From a checkpoint of a small transformer trained on Wikipedia.
Architecture: LayerNorm before each block, biases, ALiBi.
Each number is 200 + 40 x the weight over the matrix's rms, rounded and kept within 0 to 999. Layers, rows and columns count from 0.

# layer 3 MLP up, 256x128, rms 0.134, rows 57-84, columns 0-127
229,202,270,158,212,155,155,266,141,147,212,180,188,175,166,222,182,264,175,173,168,139,243,177,225,183,281,274,210,231,275,185,169,213,205,189,204,214,190,198,148,217,258,193,214,197,197,195,274,175,187,226,200,115,270,227,193,216,123,250,190,262,236,202,230,177,178,197,204,162,177,142,225,143,230,179,188,223,165,234,159,178,258,165,264,255,199,191,187,164,182,153,168,173,178,235,188,179,284,170,160,178,232,185,150,265,131,194,207,183,222,180,225,233,254,186,104,157,223,221,198,214,203,151,252,149,282,186
207,252,171,256,126,145,260,191,183,246,200,230,194,183,164,179,278,133,220,203,216,167,136,191,183,175,229,184,154,253,191,216,168,156,204,245,187,169,185,217,258,131,209,120,207,244,252,188,196,257,142,194,153,239,191,227,194,161,210,252,144,152,145,254,250,181,213,283,209,243,235,230,158,138,199,205,203,159,195,120,177,166,266,190,214,245,169,185,194,204,165,139,212,155,200,256,218,237,237,254,217,242,239,207,132,231,268,230,296,186,187,197,195,182,182,239,187,202,241,192,177,241,212,135,172,210,178,271
273,246,85,259,253,209,215,227,182,242,239,189,195,212,192,197,192,214,283,145,234,255,202,170,202,227,175,240,200,168,222,199,192,226,167,139,208,144,204,233,192,233,187,217,135,170,252,224,213,208,273,171,121,188,194,227,188,197,201,291,310,219,176,221,246,219,143,205,201,256,222,207,207,185,166,229,193,205,140,219,207,198,213,286,264,163,159,238,215,167,187,191,197,138,184,140,212,162,268,248,199,215,204,210,135,185,181,236,184,210,143,152,168,232,265,225,267,156,210,163,225,226,162,197,218,115,262,183
84,210,201,186,158,197,215,136,209,153,272,187,194,190,200,227,182,261,218,217,262,219,180,209,308,143,215,189,111,304,227,170,144,255,188,164,205,146,175,140,219,255,165,231,181,208,162,126,106,150,159,164,242,175,205,188,276,157,245,97,232,223,228,182,161,217,225,253,181,195,86,202,229,234,200,221,213,197,209,199,144,177,143,182,146,198,175,238,257,177,233,197,215,169,209,227,188,173,240,211,172,204,179,239,169,184,186,232,206,216,150,285,227,169,237,185,238,217,187,229,197,256,141,256,198,155,227,181
232,155,168,230,184,135,261,149,198,142,165,171,199,235,144,228,144,184,191,195,153,244,166,195,157,138,232,230,234,213,226,145,156,167,235,143,196,293,178,220,223,209,193,226,247,230,138,164,219,185,167,158,160,157,191,168,214,189,264,149,185,202,156,184,180,283,245,217,168,174,210,168,199,235,239,227,209,183,176,171,183,200,235,240,82,132,228,188,198,222,183,227,168,230,213,136,244,208,226,144,282,129,230,147,160,228,283,176,270,190,211,211,142,300,113,188,200,177,194,230,217,171,166,135,229,223,197,198
199,272,200,232,155,213,187,165,247,201,204,190,207,267,193,218,196,155,170,228,169,158,211,246,153,178,202,166,164,257,169,211,266,158,143,163,237,213,199,169,228,211,204,145,192,238,200,221,269,155,145,124,242,252,215,157,141,180,195,155,252,232,260,214,179,240,212,204,137,218,169,234,178,212,166,246,171,256,135,173,195,168,231,165,267,214,196,229,130,222,221,186,151,211,235,222,214,288,195,185,227,250,212,168,149,214,108,195,205,214,224,217,255,176,212,201,198,198,154,214,189,189,226,197,237,162,128,257
183,304,166,241,170,163,223,182,150,138,222,202,147,135,164,135,271,226,143,123,189,251,132,160,197,216,211,169,249,247,194,167,231,193,215,203,234,154,210,125,187,250,204,197,192,212,190,170,241,178,263,158,181,273,186,177,251,230,143,227,274,177,267,203,205,211,212,196,263,193,190,155,171,212,209,211,240,209,156,168,166,146,149,235,199,212,206,183,180,230,233,208,268,127,204,203,227,215,212,179,253,196,238,198,236,180,232,237,220,194,207,223,156,144,125,205,196,170,176,173,172,177,131,287,189,220,161,183
237,195,207,221,195,199,213,209,157,175,147,233,233,193,201,141,211,260,202,189,146,190,172,227,200,154,344,170,161,195,307,192,220,124,188,134,234,244,271,280,151,206,177,219,130,230,211,171,227,155,167,207,224,197,210,223,210,121,175,220,168,217,133,183,193,225,135,202,167,205,202,180,171,169,166,179,138,180,196,225,174,194,274,234,228,198,152,185,153,252,170,122,154,219,194,149,181,197,208,229,153,207,235,190,148,188,257,242,187,162,151,236,245,197,182,274,225,219,174,251,237,192,233,211,216,117,211,145
284,225,198,234,190,218,203,251,199,170,264,192,214,278,177,181,187,204,190,152,208,170,243,156,197,165,194,233,153,186,237,198,161,207,178,102,214,236,157,195,178,190,256,173,206,142,256,192,182,268,233,210,216,151,175,217,153,190,214,240,130,229,139,139,246,186,158,173,239,177,165,146,141,211,251,232,275,162,153,236,210,162,53,155,177,222,256,180,164,263,189,218,242,103,245,157,233,240,162,229,166,258,155,144,162,281,208,213,190,256,200,172,101,193,217,169,276,205,226,153,228,172,215,217,139,234,148,250
203,207,214,246,239,172,190,114,222,163,258,189,199,109,243,223,177,172,140,262,154,228,166,143,207,260,208,222,208,205,142,190,210,229,226,242,197,158,248,177,161,188,183,244,96,144,175,236,229,162,179,194,172,191,174,234,186,242,257,241,213,206,137,176,202,217,190,209,231,141,135,196,140,212,240,184,188,254,228,231,202,235,248,213,181,160,231,251,212,134,190,156,107,178,211,155,159,218,220,249,164,147,289,190,140,152,180,250,168,194,155,235,253,232,210,192,140,178,167,236,246,163,216,195,188,255,168,182
232,174,185,148,190,192,206,169,196,245,168,176,229,183,244,168,225,195,180,227,268,245,169,233,129,207,267,197,220,252,170,233,240,247,126,208,256,174,220,135,135,111,133,203,195,159,114,156,249,194,189,175,249,168,146,243,201,191,138,289,189,183,136,188,155,199,275,180,306,156,208,167,236,252,231,213,156,213,216,127,192,206,143,193,156,248,223,189,112,227,158,186,166,226,153,250,265,237,216,219,186,167,233,193,235,157,239,200,234,146,180,236,227,132,193,183,238,230,211,149,156,248,224,274,262,89,199,252
193,186,191,199,192,158,156,217,127,165,200,254,166,189,193,239,176,247,153,185,210,249,250,239,193,183,225,257,248,179,102,103,222,252,222,205,205,246,198,166,258,124,198,201,151,210,202,228,224,180,170,218,263,198,169,219,174,167,129,194,261,216,273,160,216,197,129,198,197,157,186,206,200,209,165,200,177,218,178,213,142,212,164,259,131,212,220,228,209,180,212,169,267,219,159,216,150,201,186,173,137,260,162,228,214,168,252,210,235,203,167,130,221,248,166,193,182,79,222,180,187,275,214,198,209,148,250,197
223,143,182,244,193,190,154,223,206,221,264,215,126,191,157,135,249,259,194,261,246,201,206,184,188,215,253,247,178,286,192,228,179,178,221,170,209,193,217,202,225,208,205,219,109,179,185,230,198,202,131,177,285,214,207,239,166,198,173,236,202,208,190,216,216,175,182,191,179,200,217,179,192,202,177,179,219,214,192,197,208,245,131,168,237,275,104,222,290,171,216,189,176,199,187,192,213,166,186,254,207,176,139,231,147,209,227,188,201,235,127,144,270,240,180,221,171,187,209,208,196,204,181,196,174,185,175,199
177,195,205,169,252,191,212,225,171,202,219,203,193,296,227,243,162,200,201,237,179,190,183,247,112,245,225,177,187,206,280,230,116,245,197,197,199,128,197,176,190,169,215,223,175,153,168,260,181,223,196,169,152,201,151,173,42,231,192,249,239,160,193,198,207,234,211,292,236,225,235,273,118,178,220,225,141,154,218,175,211,94,194,183,177,132,273,212,152,150,175,168,183,186,212,155,153,210,164,100,227,209,218,189,236,186,171,221,279,201,255,209,202,230,227,211,176,235,197,235,199,217,183,200,251,180,156,267
270,209,250,284,198,215,245,182,189,196,206,213,234,244,211,175,214,236,260,221,208,200,238,150,183,208,212,249,202,222,171,216,163,219,182,171,116,226,117,122,234,168,213,169,242,241,271,229,194,187,202,168,199,118,151,230,287,224,242,201,317,130,208,204,184,216,191,212,206,187,144,222,213,184,197,226,253,187,240,172,247,164,159,247,147,208,232,193,241,198,174,206,98,215,192,222,197,128,170,194,204,212,128,254,219,166,201,157,176,257,233,152,118,178,205,232,224,285,249,167,179,245,319,171,223,263,178,224
215,237,189,157,204,215,228,127,208,142,220,197,166,203,181,268,218,172,244,179,199,190,207,167,179,196,208,169,156,207,174,193,202,258,207,199,163,157,178,179,219,209,128,178,228,257,105,132,213,181,255,208,184,186,112,154,199,124,197,143,244,258,252,247,227,166,185,234,240,179,231,188,221,255,270,169,175,203,216,187,283,202,209,173,197,201,208,248,186,242,173,187,196,178,167,258,216,202,215,200,170,272,154,201,138,161,224,213,262,167,240,224,188,175,208,187,111,219,211,76,211,179,172,164,180,222,260,181
179,176,203,186,230,269,271,197,143,189,160,168,175,226,260,303,234,177,225,160,169,182,224,182,237,160,176,229,214,166,186,226,214,177,165,268,222,164,225,246,240,162,262,115,183,200,228,193,186,249,201,197,176,194,200,233,222,225,185,150,148,226,248,267,213,257,194,150,224,233,228,212,139,188,175,173,228,193,251,132,202,169,128,216,213,252,213,273,203,183,236,135,200,189,208,269,177,111,213,209,147,185,175,199,178,119,122,230,157,160,160,230,265,184,223,178,221,221,174,168,197,184,155,220,257,150,180,192
201,210,157,160,233,222,228,167,209,202,186,213,167,155,183,233,169,242,241,154,179,203,212,249,136,164,257,236,180,189,315,158,117,251,197,184,194,197,171,165,279,114,195,167,165,158,192,223,240,205,175,176,217,177,125,221,222,261,156,105,181,231,222,267,193,219,160,241,181,190,200,203,199,165,238,135,170,215,196,119,156,239,163,191,135,165,204,183,166,157,186,219,159,185,194,286,215,138,233,214,216,190,177,161,207,224,229,185,188,194,276,223,247,199,243,208,203,229,177,286,261,163,211,254,186,226,200,234
178,177,183,201,171,182,158,177,145,256,207,186,238,207,200,241,230,195,224,212,231,180,218,257,161,159,212,215,184,197,211,187,159,201,161,222,268,142,182,194,173,139,254,188,231,177,248,136,256,242,220,160,211,247,234,243,218,242,150,226,254,147,270,188,174,226,171,193,250,133,230,193,217,180,211,177,170,265,185,103,177,205,167,158,228,176,219,200,243,160,183,190,162,246,196,202,194,329,239,207,176,246,275,194,139,237,183,234,98,300,232,270,173,141,217,166,240,217,213,196,200,104,182,147,237,169,207,186
225,215,206,226,230,241,167,154,223,206,162,236,140,241,178,165,324,183,302,219,139,260,220,185,146,183,223,254,205,115,213,199,270,211,127,195,191,191,192,192,245,240,196,269,219,288,236,255,249,211,207,148,217,181,189,202,188,180,157,146,192,183,211,237,141,234,208,252,162,125,232,231,231,176,199,194,232,203,249,166,134,148,172,173,145,184,152,216,182,235,193,174,221,287,217,234,195,194,166,220,182,201,249,202,215,154,144,171,140,232,140,264,284,210,220,319,150,181,168,160,249,126,204,176,291,140,210,190
210,246,212,107,180,174,121,198,184,172,255,186,164,210,184,216,133,276,286,220,131,172,160,248,181,258,234,222,215,218,233,162,256,204,219,194,172,188,238,193,210,218,247,232,131,219,153,198,247,170,136,187,152,147,169,136,220,187,197,196,197,214,163,166,169,251,130,204,263,261,181,156,179,207,189,191,195,165,219,176,201,154,203,218,227,257,152,233,202,197,251,179,162,170,200,220,200,242,201,196,240,253,134,185,201,248,221,209,235,117,194,172,190,222,179,150,236,187,204,215,185,158,173,238,205,269,182,139
247,190,144,204,257,187,171,120,168,206,249,176,159,187,223,201,252,203,211,161,184,210,213,178,244,145,171,205,202,171,190,186,216,242,197,184,196,147,214,206,182,195,203,167,249,256,201,94,251,264,176,176,198,207,220,245,186,206,141,193,180,217,171,203,284,226,187,289,176,209,203,296,212,163,175,248,219,204,199,148,157,215,195,197,154,205,216,191,162,232,157,239,288,206,194,190,246,225,194,206,136,248,189,169,207,178,197,251,203,196,271,188,143,198,251,176,148,194,202,179,192,247,215,102,191,151,237,218
147,232,167,178,222,159,194,187,207,215,200,164,186,180,188,194,184,196,117,267,186,119,142,193,211,169,187,178,133,167,188,168,219,231,155,147,136,242,168,199,188,169,204,222,105,170,122,199,300,224,213,164,216,190,245,200,250,217,165,163,223,189,173,245,277,259,244,166,221,227,186,271,230,173,124,213,190,248,231,220,184,231,166,202,157,154,121,192,172,192,197,215,227,148,224,279,172,167,185,183,289,213,231,231,226,203,237,242,240,139,210,219,232,179,196,276,239,213,225,218,263,261,206,218,219,162,224,213
182,194,202,243,164,228,203,189,156,151,231,132,184,256,186,243,202,222,176,252,213,184,151,184,234,122,175,214,201,169,258,178,204,224,178,252,215,215,204,237,207,240,313,198,194,152,206,303,215,152,258,171,252,157,179,267,211,193,191,186,187,186,169,217,226,165,248,247,221,259,191,216,162,166,194,213,142,241,196,231,171,157,182,190,223,149,165,169,154,214,206,195,147,277,228,219,176,125,245,146,217,235,202,223,212,225,213,195,216,120,183,149,272,207,223,202,199,144,211,171,163,230,191,212,225,247,207,189
174,198,177,266,127,215,179,187,166,222,196,187,190,211,248,217,197,211,136,222,227,268,245,219,194,153,210,256,233,196,145,236,247,163,188,168,226,246,268,208,135,239,185,259,225,219,196,273,160,164,171,189,185,176,135,178,203,208,211,208,237,233,200,254,267,234,227,198,218,181,175,230,183,231,199,101,250,216,105,214,252,220,237,181,211,184,226,157,200,202,217,236,203,195,181,208,233,212,129,234,230,204,226,155,113,180,267,240,162,173,218,180,157,265,213,243,231,158,208,136,190,119,229,180,198,193,245,242
169,130,208,219,229,246,181,245,179,155,184,239,220,144,149,181,177,247,182,200,199,192,148,235,245,151,139,231,170,195,185,99,211,250,214,141,226,231,252,257,202,149,154,159,249,236,178,259,207,109,169,171,179,179,184,155,179,176,206,193,231,201,166,269,246,204,120,227,238,248,228,134,198,304,195,211,216,248,130,168,180,158,206,227,208,171,134,253,278,225,222,172,235,253,225,189,221,246,200,223,159,237,204,167,198,221,198,302,159,228,176,281,204,116,255,195,246,202,165,171,154,113,99,119,172,146,169,217
269,182,219,267,154,191,157,266,207,147,174,162,262,228,189,191,203,164,176,206,230,106,163,174,177,135,184,197,182,204,186,243,185,169,204,233,267,257,227,230,263,153,122,199,206,195,224,215,245,159,203,240,211,159,258,202,198,175,183,135,179,192,211,234,237,222,221,201,268,196,192,221,165,163,162,186,170,175,204,214,183,170,163,211,251,191,166,215,199,295,230,209,279,141,154,223,210,74,212,227,214,182,206,264,249,118,297,217,200,204,213,202,206,232,258,285,149,163,217,249,166,175,206,221,185,181,222,231
219,213,261,201,177,236,215,98,194,192,202,241,191,230,312,287,196,143,218,198,164,281,220,272,157,165,192,181,174,172,191,237,188,243,239,220,209,252,172,196,149,160,263,197,190,201,192,162,225,190,172,251,263,170,210,147,159,199,238,168,240,172,223,255,258,182,244,229,247,165,132,162,229,166,199,163,198,252,204,147,208,156,197,258,222,194,229,233,203,215,179,212,222,201,253,226,184,191,105,269,233,140,156,133,160,221,193,246,261,185,158,198,192,208,206,272,169,203,149,175,254,227,169,196,152,204,176,179
# layer 3 MLP down (transposed), 256x128, rms 0.0947, rows 57-83, columns 0-127
219,185,216,260,200,294,207,170,196,175,227,249,201,236,144,126,240,229,160,249,122,261,189,122,259,222,239,212,265,232,177,269,214,142,231,159,219,169,209,177,213,154,225,208,238,162,197,214,225,238,170,198,157,152,159,232,183,215,166,207,162,279,197,164,195,169,175,162,239,285,249,169,172,207,202,181,171,146,224,186,162,268,150,179,215,259,220,202,193,215,153,222,171,167,140,132,217,215,199,182,337,139,215,165,104,253,229,152,231,181,211,194,240,241,251,250,130,237,192,207,181,223,161,275,188,200,230,205
234,160,109,153,208,206,265,219,175,206,222,176,203,180,203,206,169,225,166,248,212,207,174,160,157,234,193,133,193,239,226,312,129,205,234,227,174,202,179,224,168,205,224,179,210,249,175,145,202,192,163,232,160,190,180,161,170,249,253,258,170,170,124,228,299,150,208,180,152,184,211,158,168,167,148,200,186,140,223,244,216,223,217,220,211,146,238,271,214,193,277,155,186,183,170,167,205,224,195,255,214,213,214,264,261,171,232,182,193,148,216,272,144,118,287,229,219,238,196,157,278,212,349,171,162,202,165,232
226,142,230,188,204,172,194,138,177,196,128,159,199,177,235,198,225,280,193,108,250,235,233,258,261,196,173,203,192,168,278,224,195,171,213,212,178,223,206,120,220,221,211,216,246,209,194,220,227,172,146,196,147,181,208,211,226,238,270,190,188,214,228,218,205,166,189,221,175,235,185,217,187,168,246,133,169,202,170,216,146,216,223,189,197,257,202,242,210,227,204,165,267,221,178,179,199,141,248,188,228,236,164,141,156,236,173,225,184,211,190,109,213,217,193,249,256,123,149,219,223,120,242,247,207,244,109,102
228,228,202,190,235,264,264,180,252,201,169,187,269,270,254,227,252,180,161,196,242,179,223,250,223,189,238,203,132,227,208,190,221,169,182,199,211,172,195,153,178,120,185,237,182,164,210,185,204,202,234,267,172,134,199,167,188,251,326,208,111,253,130,194,229,213,168,248,179,178,172,158,161,229,189,180,185,151,208,166,159,215,196,208,198,205,211,238,125,191,167,170,238,165,162,161,246,272,256,179,211,272,226,183,210,239,176,207,220,124,165,253,205,183,258,199,174,243,207,195,228,161,223,223,217,167,216,244
207,257,217,207,144,219,246,151,235,147,199,155,250,140,81,208,211,175,203,170,216,233,253,202,212,195,238,170,201,187,239,207,107,151,179,133,248,184,127,215,226,265,203,209,256,199,264,192,132,133,155,196,269,134,231,209,199,206,320,186,207,232,154,178,192,203,203,173,267,206,203,227,210,174,174,204,183,218,193,287,138,169,204,149,149,200,182,202,186,195,210,192,181,251,146,245,235,257,217,181,210,223,229,252,183,182,221,150,185,174,214,227,255,228,173,244,211,192,199,250,219,176,203,238,259,120,194,189
222,164,196,289,186,194,182,187,149,177,234,216,198,264,183,224,262,233,141,198,222,185,137,167,286,208,204,228,168,137,162,259,255,218,186,165,196,91,143,137,215,225,191,148,195,264,166,226,228,198,208,175,187,183,219,224,213,324,194,182,206,219,217,197,179,198,215,159,159,186,172,224,190,128,221,240,235,203,203,243,176,234,261,182,89,206,228,201,173,189,173,279,184,179,213,206,253,157,169,220,171,228,187,145,203,177,158,222,206,196,205,172,142,260,165,166,171,178,215,245,223,160,203,231,156,214,226,166
144,249,200,241,244,202,172,151,208,222,190,239,264,170,137,236,305,244,172,209,157,228,128,237,172,182,106,216,184,197,222,219,200,194,134,204,213,212,139,156,207,218,136,117,210,98,233,193,186,201,200,143,189,129,212,171,218,173,214,169,247,230,173,199,225,173,204,191,163,191,197,175,194,209,216,219,180,197,204,278,210,264,197,198,149,218,173,164,187,220,247,176,291,228,230,194,242,242,247,185,135,137,244,219,242,116,174,221,198,225,196,212,223,206,155,237,154,221,142,223,254,226,138,296,248,191,250,131
110,249,174,175,189,170,281,206,164,244,227,227,170,241,169,203,223,179,285,211,223,142,215,220,236,239,199,155,255,208,117,166,177,242,233,251,234,162,207,257,195,206,194,193,211,235,216,171,219,232,242,202,232,137,162,223,161,234,166,215,247,261,146,209,178,141,185,127,240,187,235,141,184,257,127,162,202,192,188,210,269,245,132,206,251,239,223,159,225,244,199,171,202,146,171,201,156,93,227,168,209,229,196,219,209,198,285,219,193,231,201,152,152,204,222,199,160,227,172,240,123,272,191,169,212,146,189,126
195,186,184,219,188,297,216,238,176,174,158,167,146,249,172,238,267,156,326,270,206,209,268,235,200,153,196,224,242,220,203,254,200,176,233,203,183,230,150,149,220,222,239,212,153,182,180,235,148,143,213,229,184,174,248,210,214,166,255,154,214,130,183,188,175,214,178,150,213,212,246,296,234,170,241,196,161,213,261,188,199,158,230,257,164,130,201,159,224,142,186,213,200,266,156,187,160,211,207,198,237,204,252,188,162,234,184,250,213,176,199,215,224,193,205,176,178,183,173,180,190,201,234,278,193,196,189,160
228,203,218,179,139,216,215,172,187,209,222,212,209,212,177,181,246,183,180,163,201,199,207,108,161,228,275,208,262,172,269,223,232,216,223,185,160,213,207,187,140,191,229,216,243,260,162,201,279,157,195,175,215,147,177,244,210,194,223,215,136,251,175,263,291,177,182,234,181,212,193,205,156,178,194,220,203,189,85,217,239,182,170,203,209,174,181,155,160,270,254,173,193,127,198,156,205,158,225,156,169,207,212,122,176,146,290,219,193,238,253,237,200,143,188,272,224,199,186,185,197,236,224,256,209,198,192,223
208,152,118,151,242,208,175,187,250,248,109,230,256,143,195,246,172,154,91,200,175,295,205,298,182,163,201,330,208,160,125,171,240,240,224,226,251,153,292,216,217,169,215,183,132,230,313,272,178,91,200,217,202,195,197,195,149,204,159,274,225,252,123,140,195,109,151,243,155,326,278,206,243,221,217,214,213,235,156,280,227,192,275,150,244,196,176,194,249,225,169,251,203,159,173,271,277,195,233,175,151,228,231,177,121,144,163,204,201,188,240,253,279,183,143,211,175,123,224,154,196,147,160,236,193,204,215,172
176,193,179,207,170,227,188,239,210,212,165,161,243,248,179,202,185,229,201,205,214,208,176,188,246,170,177,244,219,183,190,217,192,225,255,169,170,132,170,202,181,183,226,203,167,236,244,237,205,173,220,165,223,170,152,235,257,213,208,171,230,270,204,163,219,129,231,199,177,212,242,247,208,212,213,228,195,173,193,236,154,242,159,180,137,119,221,218,178,206,263,233,156,243,199,157,193,256,114,188,227,225,186,204,189,201,235,165,238,131,257,149,191,241,243,151,174,221,106,223,226,251,143,180,209,143,181,143
234,195,192,189,217,178,203,176,172,308,203,301,221,222,199,130,230,315,144,184,164,198,237,237,213,175,199,167,193,157,255,186,282,241,199,182,229,178,162,196,161,217,170,168,219,258,169,218,206,239,177,209,168,189,216,199,226,250,218,198,249,201,184,146,228,125,166,167,180,166,188,223,182,251,177,233,236,187,282,257,171,280,161,155,218,164,186,197,153,212,196,185,199,181,168,194,201,210,203,209,188,225,224,243,178,255,200,220,197,206,205,164,230,185,232,197,202,215,175,225,239,171,171,167,153,189,170,152
174,209,249,173,311,185,138,200,284,127,191,238,186,159,199,238,253,137,243,209,267,183,155,140,179,234,192,219,193,158,171,203,247,184,132,159,247,160,197,142,232,185,228,189,219,158,203,197,215,216,187,162,173,272,245,174,186,284,193,166,172,219,189,238,176,118,184,212,209,269,241,211,255,225,212,177,172,189,268,203,180,182,165,175,198,179,189,256,202,101,206,148,177,229,211,241,199,243,255,175,228,97,189,257,205,176,199,220,230,223,234,194,221,278,162,231,179,201,212,243,209,261,126,176,183,160,253,157
198,120,215,160,213,217,194,130,154,174,143,185,186,204,145,153,236,213,183,248,190,260,233,235,209,260,161,231,237,202,203,181,100,150,212,200,199,182,137,203,170,216,244,176,197,201,175,184,185,179,203,192,300,239,207,201,200,151,151,173,188,192,158,233,227,176,188,184,182,128,241,149,245,224,184,187,132,185,227,155,235,272,145,198,240,201,190,155,188,186,154,184,246,238,177,176,251,215,219,242,255,168,213,173,212,253,186,190,228,204,203,148,229,258,128,221,174,166,144,165,212,228,205,242,235,136,250,173
212,198,139,268,187,244,196,160,155,211,154,211,129,278,180,196,269,204,208,236,170,231,201,159,128,246,188,230,165,123,184,245,197,160,194,179,191,222,249,285,188,233,209,187,210,229,201,193,129,231,210,170,123,191,196,163,252,147,247,228,186,272,212,196,209,203,208,201,160,201,114,180,115,224,184,222,204,200,137,250,270,222,180,207,196,251,242,178,218,274,266,194,172,133,154,210,240,214,227,191,209,213,146,173,197,207,199,155,213,202,215,216,237,179,179,220,199,148,211,177,153,139,240,230,161,212,238,245
172,158,218,218,228,265,140,167,191,195,145,163,267,190,186,256,192,223,124,175,232,219,220,199,166,212,129,283,203,226,223,206,201,209,240,198,211,163,138,208,199,211,233,197,140,220,202,221,134,198,246,261,171,205,220,168,153,210,212,221,149,165,225,207,231,162,196,273,198,184,232,243,209,207,208,191,262,202,171,201,220,256,176,192,146,252,159,165,181,192,247,218,195,143,168,255,134,174,223,255,203,218,190,256,189,151,207,189,254,197,192,239,221,158,208,132,193,197,203,248,310,174,226,169,213,146,189,205
146,228,152,146,267,227,214,184,188,210,162,197,254,148,213,205,206,246,216,192,197,187,227,244,247,221,206,249,137,200,203,201,220,198,223,173,190,277,177,163,272,170,213,224,167,190,228,185,279,229,246,185,162,209,240,139,229,236,264,207,156,239,215,175,298,208,178,158,131,223,201,152,277,232,186,191,186,153,153,191,209,144,218,195,175,183,190,107,158,209,280,266,179,133,144,219,119,159,139,237,172,146,181,210,220,219,178,218,245,152,239,252,130,238,203,162,188,186,167,236,225,116,208,198,265,175,249,158
234,246,173,187,211,210,214,194,189,157,274,196,172,119,213,181,321,285,262,185,172,169,233,255,202,206,226,228,155,222,138,82,285,127,142,172,218,155,206,253,209,248,239,191,202,179,237,150,233,179,195,117,167,169,137,197,185,245,217,140,221,176,201,185,191,189,231,202,151,183,297,210,202,194,203,179,236,175,254,207,175,151,140,85,191,213,193,200,256,174,263,252,179,151,175,193,273,255,197,150,236,219,211,173,229,197,224,253,238,252,224,164,188,135,199,149,172,183,187,236,176,233,183,300,220,172,194,154
194,207,137,192,134,220,226,231,218,226,180,156,191,188,139,205,200,168,210,186,103,235,168,242,277,274,259,198,244,149,209,226,159,312,152,229,160,180,175,211,251,178,202,250,257,128,236,191,253,111,164,194,169,223,165,156,136,197,217,308,181,188,193,200,219,199,209,161,169,186,282,197,210,199,220,273,165,330,180,214,206,141,150,207,162,225,232,187,89,137,224,140,141,161,184,126,196,203,151,230,208,211,180,187,204,185,228,170,160,229,251,219,179,190,190,179,296,206,156,259,246,202,301,173,256,234,205,252
157,193,173,225,218,198,217,232,222,184,150,246,243,236,193,148,215,186,193,231,198,216,226,287,184,253,253,180,166,191,189,211,255,229,120,121,184,224,199,258,208,251,143,217,210,190,164,197,142,173,270,197,114,137,208,243,147,176,167,188,155,237,265,163,154,258,236,199,208,223,261,253,203,130,205,167,122,230,178,174,221,182,218,219,241,249,191,196,125,226,248,141,184,225,148,288,205,114,210,229,190,224,155,228,226,163,151,273,220,242,193,244,100,166,171,277,191,150,247,143,236,244,202,139,174,235,195,160
174,206,239,197,180,144,125,239,181,209,171,227,203,229,184,207,148,213,234,210,198,193,204,254,219,190,163,187,215,256,180,190,229,179,224,268,203,162,215,185,256,163,179,188,204,318,230,236,205,187,170,176,203,203,199,121,173,228,194,143,218,230,197,231,204,179,190,211,189,194,194,211,239,190,178,255,273,122,230,216,242,209,272,215,205,222,193,218,143,199,242,135,184,246,133,203,190,227,200,242,150,251,231,150,207,169,202,149,222,174,220,222,212,185,240,226,188,223,207,170,195,219,254,91,192,177,209,216
167,178,270,233,196,237,206,229,222,215,196,261,177,188,248,203,230,182,181,213,252,178,202,259,222,240,225,216,88,177,173,262,120,182,202,228,173,244,169,126,202,111,223,211,181,132,171,168,148,189,228,219,149,262,207,267,205,183,149,182,241,205,202,203,208,221,201,122,209,141,226,205,185,179,284,246,213,151,203,240,259,214,193,160,179,182,213,219,215,241,202,191,193,183,271,201,165,186,220,275,212,210,192,214,223,180,260,167,160,203,192,186,211,189,155,197,219,141,176,174,219,160,259,194,259,78,161,231
161,185,151,195,216,232,211,118,261,214,197,188,210,114,141,143,203,209,152,240,226,207,262,200,223,222,142,225,140,183,183,247,218,172,271,244,155,260,302,281,204,212,204,190,226,194,215,120,169,214,177,199,202,175,197,161,201,222,245,219,213,212,192,212,172,207,275,191,198,194,218,176,237,269,149,214,224,276,186,192,201,224,228,239,131,218,211,202,205,140,215,208,198,173,222,247,206,171,227,223,199,133,246,161,211,159,171,139,152,174,185,179,144,174,237,177,257,132,182,121,218,166,190,180,159,186,219,210
216,182,276,182,181,220,236,207,183,244,180,151,231,189,198,239,237,232,210,123,149,172,140,176,182,229,192,212,204,155,212,172,199,170,177,233,115,128,137,142,219,222,192,188,207,194,208,229,198,187,190,206,220,207,228,259,219,256,298,289,128,138,161,157,212,169,181,191,256,324,212,266,176,193,301,267,191,196,208,185,178,157,224,267,250,168,142,231,151,202,204,222,222,240,143,208,178,158,207,152,219,148,187,231,223,253,147,211,207,184,183,139,199,239,194,199,213,227,206,198,149,221,227,186,207,256,163,210
187,177,144,218,205,192,172,213,201,154,207,256,211,151,198,184,212,233,245,177,247,259,176,195,213,224,133,190,159,177,142,188,213,237,276,151,187,206,242,266,298,58,207,167,180,224,243,214,196,183,203,144,215,234,242,128,211,217,144,173,252,162,236,260,230,228,225,254,200,247,267,198,242,174,173,207,236,206,151,194,171,187,210,136,207,216,187,244,215,93,193,227,228,210,167,141,251,222,197,169,153,289,256,229,186,173,77,169,261,275,191,209,218,199,244,192,224,232,169,152,223,171,217,214,258,192,216,124
234,174,151,243,217,204,97,208,184,181,157,119,213,142,200,205,205,187,185,239,246,182,246,217,200,175,243,184,171,150,208,205,148,193,173,192,244,219,268,221,209,201,271,230,166,192,215,189,272,216,243,308,205,213,233,144,211,186,242,157,255,151,130,231,221,271,120,261,228,166,268,245,176,156,204,200,156,182,138,246,137,210,211,169,244,254,233,229,231,178,169,146,169,236,209,187,128,124,235,256,228,166,211,170,221,222,230,213,203,224,215,197,124,214,237,214,166,241,201,227,204,246,203,202,164,142,188,166